python train.py --n_layer=11 --head_dim=64 --norm_place="pre" --norm_eps=1e-05 --positions="rope" --rope_base=10000.0 --qk_norm=true --bias="qkv" --init_std_up=0.0441 --optimizer="adam_hyperball" --lr=0.0132 --lr_head=0.0122 --schedule="wsd" --decay_fraction=1.0
Each number is 128 + 24 x the weight over its row's rms, rounded and kept within 0 to 255. Layers, rows and columns count from 0. Numbers have three digits each. The size before them is the row's rms in percent of the matrix's.

# layer 5 MLP up, 512x384, rms 0.0431, rows 132-175, columns 192-239
096:112110133126101186094096114158110127155126117114123125146146155174128061136120131115086121178152141146101102114105132104127131144131092118147149
099:113134109146172095166172097136155158148125124088114118125117127168124109152153100100127096144135169085115101102179136119130168116166153088032161
094:127126104124097114116128145135136138122091084150157147089131110110136105134152140096132146173136134092166166134139121150148115129113108119105113
106:126111160145130159110083138132149071148105079093116121158131142120118116097152119118146110099097113162125139132096118103141133108148086157115147
100:111122183068105145160120161134120130107077118158146130092175104090154142156103153155132165110132156145160123143127141146121124141116109129116148
095:115124089128110128151154173078150076116116130111166136118128134072164156093084133116155111121111090148113109143122143125155151108090121153135120
095:155141134123124134139137131083131151100122067158115100103126195104097096146092124109140120132135128110155139084126088104101153150158090140139144
101:103124099100163129163113090097117169112177138109115097099121130122143131139129165094146150111120164107134134119146167139178115123183118143096114
103:097159104087115103142094121123116107126135138138126151126110134105140136143134169155155142156134125178122112140106099159148070125142127126048168
102:105145040141154142103146162133122158111115108109136104125130097099135122140131080139107108117171132083129098097114147102106136094114145131090091
101:141109152114145120143140142122121131128153149116098164156111146141146116158124159116135148134165169131125183133145099152152073100145146125140163
102:126044150151146137160121180159120133143168084130155100138115117103105091112179124069143099144135133099152092147117123134106099126166088119054162
099:132151101139142182097084134109117046154115147112115128110168119098146129137123118123090118127116126115162129121078134130112135124144095157117117
106:135108118135114125189137141159113140091124175133159150107135147160171171109150118172168169083126138096103114113157144107111125146161137164116128
103:157120153129098170130128128151112166165094141095159125130154160119164119133174116171130136115121119123108131150109097144139123167130144135129102
099:173103179099144122136163127155179110153102135161103094124122127158132117124155110136140125152179165128101175089086130146139131149096157104140091
100:101130101110120115154145118172179142106106098128134139115084106100186103127071157121139133137101092115127130135111130133116133087166092111106090
104:089109105060110120125175091111128105132121109144115125129142103171127141119151154119148149138127102196117146130130185138101160118125150109130096
112:106134136133113099134107108160164123146111100151084091138128130146138081123172123151154180124134136151133120132163111068089131100121120101118123
095:106154148130138138130122160150177136130146096175094122139113077134155125159079110080140123125110138123119098135140106149150162124128121145085110
097:067138108125057143155111141150139107099127138189126133161113093122125136177087092082124104136134145121106178105156134100084114172102112106096095
095:131074135181108146124157110169162141098120101173117107177130135116117146131122153097088112161088123093105120134175076159077109117146130124118134
095:161123106120155128133141141115176143123161130150078138120155180126128112141140160150102099115152095104109121112133179165098119135116127117120101
101:148171132106113122083120135138169127102105136089134135112126157127093163119145134174140114097163139113156188123149158088111101155111121151100155
095:132122153135164150118105142115100160131148130138160112110138141131123145167130114170109137124108126086123144104129088123128119114124141144161116
099:120067123109119120150105108146127143158137121122163135136118148111118132159160102108121133117126098101119115145134107167174124131189148108181135
104:170086170158137132095144142149128147169109154158118091113157114117130089123156159098095090149106110151111150146108087145160160102155138139092164
102:136185113153083100099117139136140117129107137110123109117136171099146121133124152143113156128132123108093123141147118126132115102133140127138095
103:155144117105091098109177153107164141114108105154084134124125120137131109085141121135089119090146066128129157147104155144159151128097102096075114
111:142098128109150132132160115122122149136111103124139120140094116115108135145126132166170122165115142124159108138100123121105141173155151149105148
099:132129097123161126126117155138150109107153117155144123060120144143129168149115163093160136156117125155102071154147209123121127123135174138191130
100:127149094181131148124128147102134123117145132078142140068091125173100133129115140149130138135122095133146092114126128143140180118142112137162134
105:100147098137096158146140128138122133160133113163132116124133116128119103150157121116106117090100130130119116170155159104107130100119145139090085
099:093120132150109139120104106148114073129112143098136157086101128128122112109099136134139121119127084181112145107082143141156128129121081140153084
096:142150146126104128172152111112125170098112131104147122138125138116159152133126137129164146125111127110103100140168126127113122118143185101107104
105:106139154133129080103093110127128131158132111111105137123107077170126119156131179093071103122148177154098164147137140130102137118152094087121106
099:130130155132098119141102133140127130131128118160158145094116157085143124139080116096138110117111166091105109128122114128081127137178137130129116
101:138115131109125108145108131139112137157169145131121150133092129122090123125123175106165108141144143159103104124135101140171138096136165093154095
093:125168133159108157090110107123131121125098130124154124103105115089140091102116101083152128111092119135108111112123111153089110151109069092141177
098:118112182157094156154153120104122129156106157111116149128121086130145108122131134120090100151121102126102139149104089122136111146188189127142141
101:151109131137129101120145161121125142138148133130135126124121136148124132150114132117109137102119127099123143162138163119136110078119116150133141
102:120178140135129152157140153140131131127083167136098112106179123131116130142172096094138118144125117140158123124133125119147136133108135131146118
096:142139127138155108128136108097144093153157106113139139131139101165156133156117142151128077109114150172172141094139156123148111121104127167171170
103:178108137087092164113114141149120132149113132093166143114138114106128129153108143105114113127146125151099111127127115129128138104149131121129098
# layer 5 MLP down (transposed), 512x384, rms 0.0441, rows 132-175, columns 192-239
099:105099115115113121118146187120172150167132174125167110111180181131135138131120156112091158188162126124145172123153116136125129133115080157119157
100:137129120132139109116168153105147163146140134130134133088148110139139119109216081156076097160150132121120123095131096148159137090115135081107120
094:174097108088135148116103146105146158103164187122113123120109096127130110151119135147142113132141156139138116172156133141107125145157116099158094
107:119042118123076107158138103137142127112093110124122140116147118148145086104145169114126118090114097143118146124100092148128150097115121134124126
102:149100133114112120105132099115082111139142130165130119151087110105126117139101107108121094135139125164134162130119111088142139149138136096103120
095:133136131132146070170163096172100117199156158105130124175099167103099076077101126113124120132120145165150080140123115130123119126130140140084126
095:138168163137115135087145122142131123155070111111130134090126096089142131094098139130130089166100157123124127139121117105156158159148129118157106
104:123127109122103145165152115113140135135103128109120155115085094161132156095121111167101098156144133170140126123124118111194137154115118105115099
104:123132168084085119192118091141094116147121135181136180135162104132065125131145164096112142135086165152124126147134132118167102090124115122094079
099:118132124123110124142122159135123130148132086106141105125097097083099104120130126124099131185144152089113130104138154111140140141077145110144098
105:151116176126153120161117130180125096106103134122119121114135137129161089097137094162096145157090150102128147117138132112152064112116123135108098
105:114094082150106184138109134076156130109089128145117101138105153143141124155151159123125172122172144163157084165120099139129128092159132088133127
099:111160115166142104100143123121151123113132198099138110147146167118154154128142096130132122166096168119095167128124102175082096126082097147131183
108:133113132126140155118174129147134127149156164147128209090111145105168109137082166109128102153080111121096115129173120136108115113108144135163130
099:130055115128137090148114140141102149144159118126135191096121114114146117142144179135121143143173117108122094156103142157140110110124129108132119
100:124174161176132106120121147145116140139138125146154117118113138121105101101164107105103127115117106130100128110117122144121119124102122108099123
100:066113121083128137119116172083145133113168111135099130147150113151147119105140129108081093128162113147116112156127155175100123104120112122140133
106:105129088073129105119107118122149107159112097146125122081100131132140091110129122130130149145089143141096121124126089082156154104115122148093135
114:105171162124101120125119153123152121137108117140095169159139131119113104108143139164167144127134126103153145157130132112103140126087128172122128
098:109097149145119120125114147147177124148113100125144155114093110159186129157076117083117107143131131140171128141109121182120137141137142101135124
098:089127122154149126126134138127158100163125163081134117133178125168105104161100123135108148104135139131142136154115147139115116159174146123108127
094:156168121130111141117144140139169125134136155135130174129122127158133154135111134145067134172122139122134149109140147167151128126092126186145121
096:130144156143170160138123095153127145106110159126109111103146145123147111101122086133171142125136133128126106159170110102110098162130142162148110
098:140124143106105079134121158105160122120168098133134117128107172161141141139104098107110132139081116159146119141150140143131151118113154137085097
083:102149112140117097147115106132142073105113138130090098126118098121182155130131118068122110087107137179146149149154147149099141205129130128149105
104:165095164084178143125118148137085138131155093126162117121140152138125104094145131128135125102126112103168131148134106132172117147126143143143122
099:139111137103132148127116144113098128182138126096089155124135123152137130131153088154117105132109089156110149120148139175108143118109172120094127
103:182121164103097117137143117136143159143168146120148132134193129129148111154110130148122108143211117124116159086118173129141124119143135147123127
100:146154190128146130126181136126142113091133126127111085102128115105124079108139084119097136149098152141133112123135144112118127141119156086113118
110:130081107092120112149096146146109133130094112088139107140112097144136136153136130146170102167138103126185112124136151081139116120163156141072169
101:124098132084148122125090138160150133148126134117125152132162070141107095092120094148134119125149125126158088123153145108139160111152111099154120
101:146108073125134091087146121156150144145135151102126126114129129151186101137104110141058124129108182137139130141162149104137127105130117135138135
105:115109135104108103120138115153139123157107126129101141108062149095110123164159126159092120114153148129084120143144148117118136125125168151110114
101:088150107113142127120164168139122090145118107125155083153164140089048144103095136082167147105123151125085136166152132126115120152130165131128137
094:125129147185116135108108149120114129119141119145165164145167100134120145164136110128152118109169116112129114111156165150133078153140100119103093
106:102104123118123088180088136141139137164115114066157139136142175171115146123120161101109091129140134138120150147128130107125131144127145185107149
102:157114140109116164135120135102120153125174138119105105146132107157122085102105150163135114132115131130161097095131115118106100127146121136117151
098:155141121188107132131144095131150096102131130128087163059145135103113137077127142109140110130105150105097120136168142129105149091121115140124167
092:123123124092163135137136124117119131137134178106110141120130128121121184145100163110131076135131099089156093125135139115163167103152126144153139
100:083134156144083149117143144128138136100086098109133114124163112123093183154124101130118147104167126165105131106107142123147141098129165128168102
101:086084099137142133109122155155111111114124134147157134079123159137150170118126095124074133112152106111122151122140162154159160103125097157116088
102:129172088137099140071125109118149163117110115107140115153119102158121108200113067137132108167120163125125157105129141097146161142142173129123126
097:118175136183108105166144106114140127124157114156124115127104138131133110098128164153147159137063105174094117145077157145121139112154163086113152
100:145143128140125156153113095129123098164142083084122132103128128133145143121154108156133107155160141132119149086111090134130104092168085122117116
# layer 5 MLP gate, 512x384, rms 0.0449, rows 133-176, columns 192-239
097:164149136111118167091108156122138096149110134110154124133099138078145119130122133083151120142151121128137129094155193100170138169083106132119141
095:144165127123160100104111121130118108107149111127122140124105116097122123146156126127130130104134144099173142143115178101098117142155191139111130
096:109076131107127139147124103123120138102148118131118130094134145066143143115128114104157135157150137127131153102155122124090148133139111130115103
096:155160146115082140108130101123137126101112067156139136113123076108122112149121119145117127139126079126081157137143156108170104103132134120131135
104:114142117176136131151134119129100103122091126126184110102167145110142081076137094121083063126133107126093139197089127117117154135143168092122128
113:170152171136120131095124141116101139119099097124153167093135128098132098081136117103127107144130143132134147111128127110121164172127113122123154
099:169156147132128137166121121116110153155141132171152147110111132131163126131154137141129151124101104098098118114114175087136117124109130107136103
112:117109088139104159116113110108089103168172083118149130169126144126124099113117115118100144083096130083129160119132158099141135113158097123124074
096:087104129115136121147105110130108141088145100150140086156120148114140117083127140094111168126093163168141110120144130129102092154127152130128135
101:133175130115127123110169109141172109185159146127155157123113118109076141131142161128115130126132134132147098108135110141120106153130129121113133
086:141141144114149090138101133133095130118109159129064120147130120110127110147094146109142119119167135120064151162155127172155128133124137121148146
096:132123141079130132155116164138102157129147105106108145115155142176123078129142098174126117083125121123133108114125090148124119114148121104166118
105:137096129192145143160091075159133118158144111133097120092133140102146119117156082100149131126112155098090132097146148110120147131119077106129121
100:145118098143139106148159079106112113119107141101116119125117133091168113123116143155079096066158111111146096125184143109123128157123162112147125
100:162101111135138165083153134103131153124116116167133143103161167138146131131120106186114123107123119109125091116099138143138103166116140141113152
101:129093131111121118129161089123145124108113106123131122117118116148139127101125138117132087138158128193141137132172133152131156143116103107138165
099:145131123106102141113118126093175081140100120112162103176152166110091147114140155155133099133140132141169180186124136085139127101089074099109139
097:142128148156150092099124154136151165121161090083126106102107147151131113153130122111127099122112139123101102135089134142141155149138119134090154
102:149125156140166071141125114097145148153112123153174110125102142119159140164121121126080125109153157170095131119163121126110155149114119114097107
098:127126140147165157144127146072150094161117122146108109098147142165180132106119084134069138086120110188134130176101158147181135116165130118112137
093:181121062099121145168150116133134153158130117131080083087154145118151120144142109115192154110084155102120115193135145108133143094169128165147147
099:146138146100172125135131086159118162142139098142132115130178135129183085142131091158117129094151074150149090123143125119128100158131158156088121
096:130110081099117159149104137121119107156123108127112149125118107101112124144121136135147155129144149148145099113103120139145105174080076110103171
101:130169093105079116098135116089164135124163122129112119121112120131177108137123118092120117108140090166158168127128160121099112154131140115134090
110:158146079112164134170101090135118137141134133145122119108133146138126141152119145131155147182098167110099139128099107143146131158155154100143132
105:157101117123145151110127100103103124152154138176116124129083167145102135145147118134106133089098139143106154148131110115121147121138105096124137
102:152116130145139100146144122114134134118131089108103115113075160098133119101171101139132115099125100140145122098146133126141119138120110122115133
107:135093115104141139152054127147115140133113166152102113125137134119154150119116116175110153151122149158102140142100135131153099130130164134130149
100:134143149133129136133145152149110125145143139181165112134145110146103109120101170122139138129099119113117079114141132100144092139158119085112124
099:172106109139090151164128088125127149091135145145145109123097151117134130096154147104132156130100164094111135155099141088166147109121141136138146
081:157076102137112096105075107126177125152111121125106139115118162140122129139091117144070142132142160103102125162117147129111120129089112134148120
108:126108112123104111155108094131132147168097152169137090106146155068094107082104085155098133130097139160141101127104122123154157094068114084102154
102:134155094163148097126115120124123142147151121095116116093135114135166130128067117116145113126125111147164087138117143130157153120109150131095101
101:136121153104195120138152091110132112153114120130101174162104143127128098111135140147129177157124069129118116179109095128105184143109109144117121
099:134131121146129126123137168084159098144109122112119153133140125108094145139112103150150121085128101126139134151118104137152126133134066098124149
101:121117103135118127123095121120113127117125092131120128107108115116148123177106140131096151170132107138134118123080174133103144115114180101105155
103:138143107111130122137115119149127114145151110102109119100104113130147092067107123139118117149134166100131159134150164103097115123123123169074114
096:138109071120139114088156113115139137166172161116127143177109159178148109095138116098132193137134116133105123165119158099126095180161129100145105
099:133094117171150116104147172159145144132137166110130089154158122123159134110131138119161170118110190142118105144116136142171153138121103100109165
101:119138163104146188158122154093143145131108166136122131131153145098155123189143066114110088099128145119092149151087101144155138118150177103136135
105:103149123126137133165160125158123137170168115108138111076159121105095126090076130109144079108112160096116136131092146100129140144138131128156097
088:142134131145121134166125154116123141066130124076160110099147119112108116150132116137131105097119134132156147115152122103114152080131133100122117
102:160156125139149159144140121130165124099133105146134101131143177104171109139144101100113104160121118106144140078121172132099144131075152141151115
096:122151175125198161117137121146160129182112109064098143105154115145135117124161139136134172150131197089116162142073120111100138141149120085130106